Part of a small language model's weights.
Size: 19 layers, 5 heads of 32, MLP 448 SwiGLU, vocabulary 8192, 8.66M parameters.
Training: a variant of Adam for these matrices, 182M tokens, 5567 steps.
Each number is 128 + 24 x the weight over its row's rms, rounded and kept within 0 to 255. Layers, rows and columns count from 0. Numbers have three digits each. The size before them is the row's rms in percent of the matrix's.

# layer 6 MLP down (transposed), 448x160, rms 0.0714, rows 387-400, columns 0-159
098:118118128142176092106122104114171160116138142129146164101159113174138064119140132112141153126133102172160133116150101116179165126114107114095098086150149132141141151137110140104098112133147139117155142160122129147120169109161157131075076149144069129101087138086117113127134084113120134095147145098096178127108096110128117129122109134099125096133132113157116140136133113146149138157104109131154133145150127091155118137115146115115153109121091147147177125160142142137179118091106136
095:152117190170174120101102123127147141163171110125089109140147143093136154136111138132112160144147111122115172126137093088129135132115098161099126103100085117123134102132187123168079120125137113098078129136095065139100153134149155123072130148119117099098121094111083113122110143106111142117155121146126130089131141138128080131172124136123126146114149167118103110131133111120139147108118122140113126105129103115166117145110126108183141115134165148083123132111110154122123122081158113
099:143142112149114161114100117142099088155087100164106107106134167170114156157093110100170090156193131159131136131137130137142170144142152146120145109143174155148139152094141136133124176119138112128118126138129104123123175137139154110126107160130130095109066114113140095107168081140121116088131143132156101146120149121154130108102118129082151129141137146144122125124129119100118112104156128167074112128128101118121155103094092102105127135103128137156129153124125112076112106166158180
106:141152107119144129170110120149132154091149118106124115138128153104170131124155162167126123132138106138161123114134175158168117142118121102140119142124130146083109154147147109156139099117105131157142147117124182134142093100135163107154136123151152156140142113146164130083162113097129140143109132110084141112094078131128106110095158138126142152153109136118175125132125146146125094113140082107086119095107112155107108101146161135142158119171164129127124088122115165213179131131090137
087:126114128080175127086103131134113119158106135123103113152126137130118123115139097108164134112136102142163132144146111118150128133152105140142109127160115126125141120111091109123112128120130109138116165142113107175111115136127148124083108142192101112096060123121167107142112102087129143109131163086148112101140142129158144131097094081166164074103140129157126140104101137105103137134142107100087136146158115075160115126100139092144094147131105145201079107119142102132149127162127144
099:129138142150226139121159119126131191141111120136112125161175087111144130126137141149100155159158138116170124125175140128158143125083132101108160092129126149094127117109116138139167123124126126109128147163157142149086067119160115128081130170133137133143132129121116139160118151151111154092096162122128135143132130119105127110096110125121147127174137154155097120157081098127139119125147125181148120073143134119132111151122145094123105148129138131121105140155181176108134117124146122
093:140082111112106131153126099180127087146138146171139072095123176135124196120127123106156135156122149130116105147094153162138171100152130133141115146153143113120095128138105172114149151123104096117128139136120127120104146115108128166121150124150137131117144091118168143129071143091146168112107172124131092122114152120116102146138118141098127121075145164054142123129113152108123153092130104133132103131170154113130141125129146177116125147119114138156115118139115129149136169119066119
089:141169117113099091130147154133119130137153107126125149125117125127146096106130143134120145149103131142171137168163171110114165114114106138181150117126108133142114142122117089072107126139130142071126119098158116126108140099100142159149102126100142164153155126122139146176105140108093115114112120092184127070137134143109143130089195140164094139152132089141140111133135150109119131141136127135090124152121144141082166126161116153114110190125143128080120134146150095125116120170080141
112:085123102110138157125141106117122153082130138082167104147071109129135061154134114136107098145149082113142103124132135097107118139092099143119106125080095099128140138112090110140111122147125103127133123121059108104112072108116136135092132182131097131150118117162137104141136127128162149124100120142115160148130129117164163108089133150127134145113136147137141106116102090164114131118108097158122137119124149127171127123165123083121122126064091128142111141154106171090096142121128127
102:141122127101152110130106079114123111159136156073137117138117115111129188139152166128123156099096127145131118150087096191108154098152134116133089129097108131098197125140102150108129135129131127113101092137162149128086079128144105130113116119128122135110123138091126102101117098084132143184145141158134098150120118148134101127160163119121125155148110143144127103146103166134103185075116135133167094145113090095126167125102128152130118131125115130119098149188132150127114151125127131
094:126113153129091116123153099132136108103119108120109088099093140172123116092137104133099094162119109153120089100116143191123108150175118145138142151131151143090115120143142103148142147141119141135145109153105121120123161132134137138142158136105089086171181099134145154131132103112115123120109140152156205162117150120158142138160137143123113105128089115084147132131127109151104144087112140106086076136058109154121098154107145127129153134162157159102113147112095115129141131118144090
090:145115144122173129129154084141113100137139128129105147130185117110109110143110118136149142113154130164137154120127138121142173105098120096116125056121138141151118114094146137122078142112165110170156134122131087096130134104143177115103126149176122098101116130149131152105140101105175167114116153127116113138146140137156170187139123126102135121105149158160107163122137091111136116120121132117134144145174134117095096136067101080170163111136160130109148158162148128149141136142092144
105:147107066138116124142074097101128122118114128135136151116144122147163120122086141128132130095159157109153124092132076106118117147117095159131113106120145116152136169162122139130140128143092148103190126081112130100130166122141093129201147156094158096124120120136167107110140126127139101138136142182105139125143157129097133091136128146133153109104095150152170107179128138109108149184139113186107130136167119176125126137152140128136110133127113140125168163144136119141125163139113137
098:155125114095143109071125091116146117151148163131139156180150155118118155149118147145146137093127152145106118131161121133128127156189118115107119124147141126143171113145147129126140110121093133153105170133150117111141105123130170133131101107083101136140095120169117101149194132102094196129098114130125128148109088184145129149124137128103181121114106123116170135111104097120149140118163136133144145109146128159118176150136188126126108094130091125134159111155121126136173165121139139
# layer 6 MLP gate, 448x160, rms 0.0809, rows 388-401, columns 0-159
094:105114163107106049137107155091153117091158149118145129158143130110094127070111158087111137118145116100134134115136135121160120105135105149121151139113164101135099167148124139108088130144163138109150141128115115151103107123067096145113122107140164188083129161091136168139106112093154121109123082136141101117108166096146138124119137124139122111091091141129189162151130110140142100124139120127150137131085184132112108087141133144138093131136158125122113130119141153136117113150108115
092:166097161163118136104144099102179130110139162094148082153128115122124106123150111126129156111116134134161138115143166127135153161146105144147136076126133136150129124152120130108127075121115100146127143079129114157163175120150081112135109163124150129133140142143109130146154129151116152123090165134105141097133139113170116078120120178128106121121091138149155099119130168069152141114104139134104137115165155163153181144131154122139110137167112106173077130139152104122095126168145118
104:114153139155142161084113132151106141129097126097104110151108119104100121120136131091161108165149135172173118089125131099100133091153115134134171101174112103086151113133079098110128121111082130148132120107167141151152158163110145148140107120139116109130133114111110132130109121084128105158086122108132161062130141155154103082124139124171100138115139123117168160094085156124133110147120172113144123143129136157135124110177162145109124180128122149090088128120129123118135122150121092
092:110141080147144152181143087106143156128147136122148165065139130127156116103118116165103102140149118134127095157100131148142165131129150113140115105129122116151112077107130134103144136080117163092145073098164130093124116114111130118146129093125132152155144102144120174131141143154108168154113126117153143152129128137095117133140145142142147101122150104112176161157076083136131162126104140124133146104111156166057121116139128190096156128149118127116146161097123129100133122155131132
101:127123108119112099147141099096070112133140147118142125095075143165104130147120114125169096152137086141138062178127143139131120126159098145142108142171089126155101123101142122153100088143105145150127100129106132106146173158125137169145153137102091101135117084147148084140116110119128156102155095136127134158119151132152105145144169109166104120086164090144096148104168159151133129116124116103137126177131140114119134091118097142151138115162085128118124124101094140113139136160112141
094:143102125119152127103168142127068133121166063097121111127113146162117124112145103116154114148132148156102143126119129115111100115117117157119108071140117128140152160108100090116145130121118119115115110130112176127138176160102099152143143113148121122166125113098118138125073120146100106148123109097136144116111163139120128126118142098158110088145166149135161078101118139168126115174105157071099089182117152151116170136154131156089122134143091157143094134129123119098150155121142099
095:102133144144106146125112103104090155138137088119106123157119091121116084139113135150133088161135123181161128130138170132120153094123102137133179089146089109106150175107091133078115136135124124129121112090107101124120121121129119165141151151153103129127153169119127140125113093140112134159134163135147136115144118136129116106181163081111139157133143112142118105137144077140117105147127156148150105076139126137120153148161176118124077137173155101078156167117164132152132147092129154
108:113183135132110117129131106161107088087124142172108101143134126114159116109164130127171099141116110093162150135104118143125174145144151133137172094090136134094135140178087106091124141146131140062133124151150134113152113137154125107129137130155137113119135157151141102158095116138144073158104176122146081123140101165107131115154172175121105126160108103139118149133121112155131123119122119141130085113159144113119123102208109125155135135133118086113112172111138099103137138127129135
104:134105117185117127115153105151116087139156127058093131164128127125104124144117149128116169141090127141137141130139116135145131093067140154127108140097093150138161142119131129089096148130105133122112111131144136141139137174118111132149100118125144118090132145137153114120141113118166134147090148162140116095173130130148149123073158116122067163180100126129162099098193119124091103124146112149133134165109127132136188151102110121098106102143168137137155152145164137091122147123123130
102:132133119122130101182115154123136121179113137080130158111128099124112109115149140165143124104124066173138113137165104133123133138130088108133140140090134118135193105139160129147140158111107114174109110122181153130118155153129136073159110121156157117100156103113111131099130115103170102091122061122111143124095136150129120150119153099091169156114163161151122097131149132159134114134128084139139127155131155157124120121170155122126133106101126103122128108179148131163105108140100143
099:101159160132152099113160164088080128142141140129151109149129124143093172129134166149121128121086118088083160107144160103079101138119135164128132135113159136130127106160121107135130136140105152116087133148148158148135141185119110139167124202095130135131162138122127101159134130120083132171136101106120129115124108128119144098138126145143146156138102124108123094144178100182156099145108149151125118130095097108123134130173114123144124129126108109105069149136100144146127128089179112
102:141170117118114146121101063117117079134132177122137155156112105149144092158133151132166177144108129126132098136133160103153122052138116104155135081088137123113152139160147081101099160086112111130148120131155094093146147151154166127150154180137152103150138137124116146094120125144132139106116104124128141133144073148134144140141124097161131117101100123157119128112153091107128136117144105147130125144117118145185101141157126126137101150102144097083123123135149118108120127104078153
099:107141108152104107114106150146088115142155125074142155112132144143115107107137099135166125119156155126093131144101149149158140150097127158139115142156072104160141154136147089137125174146082144127122157170152159142150107107144135122153115130171113130144122141133139175097166132109124076187158104149156115112089106166101124125118126161099122105098157170138089105129094095150088123125126130150134125111081152130108136107173102151112119113113129103163122141143141134151172146107108140
102:117149104144160101172124105141161087135140111103112138085102128152164084112094113109114092130166124146121116130118100153182143120145127154148097140109127099150136112118136139129168149101122097118100131146126148124129146132169146101085116130148123143094098121149093131083145063130113118108114088137112136093132150145131140092120125136132155111136187203118096154105101158137191122156109124133129156142143109148103121148078125147149096122141120123118136175148118117094093147126124115
# layer 6 MLP up, 448x160, rms 0.0768, rows 388-400, columns 0-159
091:128148111131120075102088123081112114115115117137119118158140132143125130095156151109148118083108163089118122120140136131133113176146083096115102157134109150108142124131135138129095154088124173172149113127113102151090131126137134154135165108124119127157111156138118089158131101116119091128112117096090095153150119086154105150096151124113107131091088167119108147140131114145114164109192112148124146126116123132123078130083093147122125077110110150146160102094094122102114156148076115
094:131094127099159134114133182122154148125099121143129139113109136107142128129123088092131151133135154176086098141141151150160178175093167138136134099143127158144127103099172160127119147144080106143142115149109132121108154131109138133147115097147174082135169130143125136144176082112136085102126154131138128149127175122156115152141129159118158138147135120147135071110166142102117113118121163161082112135144099132134096105101143112116122157141130153137177184159127124100109118158129149
103:154153144095137186181173135124112163098120145147113072140168123081132130134161154151117156126116134109132137124100111195106167145119132137153143122129130113121078120149142162148132155110107128124151137146140149184085135110167137154134125118100152136163145124147134118110170093092069115118119140112121082130086126142151118085145140160095139135100109125085141163091133147143134107117163159123085138112121132110119087172140108139132124134136137158108135097134132118144129126125106098
092:132122111170086119147142115149121110139136117070116130099119121142137134135131146159116137141079136143114111104106090151125132137141154107154153103120130174158112096171128164102139104121133141063128142133146126123131136115105112126159157154097155121166174113119119143143163155169144136147084072138106137104135110125115138110175148159126134179117120173099139128121107127174149132134117089131160114099137171152111157169149155128097134157158107086095148164163141174126104111125143127
102:119138135075132125122148142102109140126156173136110136108112139103114141103125136148125073127123131143136137131163076126148118121152165087123110147086167134196109112135147135131125137114154137091137150144095115106118134134141082077119132097154130050091150103140153120127082098075121148145114120110111189112103112121148155081143123098109140138112143112139158109118154125102170143145157171097108113126111120140097165136149141134149151148129143122137145152093111136172110163126132132
091:111165139168144140136126103148134134094132111106116138156127123145135133128115149147128181135113141121104167149145150080052130120122117155130080141114185138120117147130096117129138114102118122118154117145160149114172129153091144140130088120126094130169179129169145144138124088163100097126112123157114132112164127122084111106100108125114131130093152179127114112111106184130124082106118134121118157099091086126089148152109100123176112112133139179143131153102148155135116133148156116
089:143133115124106112132129147143134116091148189124143144127100124128127137128156096113121161084107110100130140106119130136142142164114129128138111158115168168110161079143125131149117140164122160122148141160153129163111127093095122122139140120091159135148120107126134129159112166109103102109106090112104124108112121161115101132082119167138146143148110123164181117094127152141135109108093129124143132169091117086145148127130098095128194126103109152163045116146108106111118122162088078
106:130134105124109150147101163136141151109100084118148099153100128134130105166124085151090104134163109094152119126144106068131141126110137167121128106126130082106179133144128123119148138164127065118155147105074112139134120108156121113102100157115103153130128105138099092119119114118139141166099128131144120154109127101163137119124116100126150162131172135132112126124145077148128154133149113180124163114134103162144131129151133071166097134078112139158128165149113170104133116081162140
103:078190136175112117119089100151092124150105113105166123170133143178117107089128118156088147109119141099092119110129120108103126137155151130146115122155111072108145163123129122125077128137131101135122087119119085122088080130146138100122116142113105123141092098127139124085103108135119145161133093177128100124117086157135105137132067139119100139164163144134161116117154164150151142123108110171119109121121128097115133100110150133126103127156136110114135142163112153131096143105105101
098:108120123124123134103120137089119118130090135140113122098148120125166128131105124083152109112148149118125104128150162137093105134168133092129129134177141138122063131100132132108090099121119101118118163132107076114096138086130130168113107120123131140137118148150131114091134104121135141126182116155152102120089132136113101100071072100111107136112135105136117135122108112097163138145135161134162130130165129129187097128135089129186144084141112145152142082117128178096102155165146091
099:143124118175173175110110147132128118133140126104105106142140118154118120125120139114139125112128106106067136089110121116105133164091138134136122126130125165115137128106125123140129125103083109126140091139151172089152143160087158119154141148129096080143160158141175121137134101115139113174175094151125127149093109139130142089104133160135134154125100136123122111141156117143100138127059143135100107141093133115182140088182093108132119060129137134164092155097096138110123104127142125
103:135107107150125093171123134112180115092111077119111139096137120115170137126095085131109150094148153132158140112141082116130117138117096173123117155095135130137146148150133151146123116097111123122178092107095130149107157151138139105150115134117100132112089114108125095144144096136160082121097120169118097141124158105071119099141112130122137140128126164157147140138143120104081120168103115146105152144119095173099106131105152156086151128129126101152174114129195096114144116150144141
095:140124131145140132144109104083182131141170160150169118073105131171114140117149143085150137167148141126104129136111125104105085137144113135164123133139101083170160132144128122138133144159119101145123146119153122111091105144109176121119106130094090146114116116139128089154160150096125193139112129097085136134144146092088143107123109105136170161132101134132170116130078080115146121130142154117142129136123096135192122140111143148114141117139141157136122128138103128121100136062152145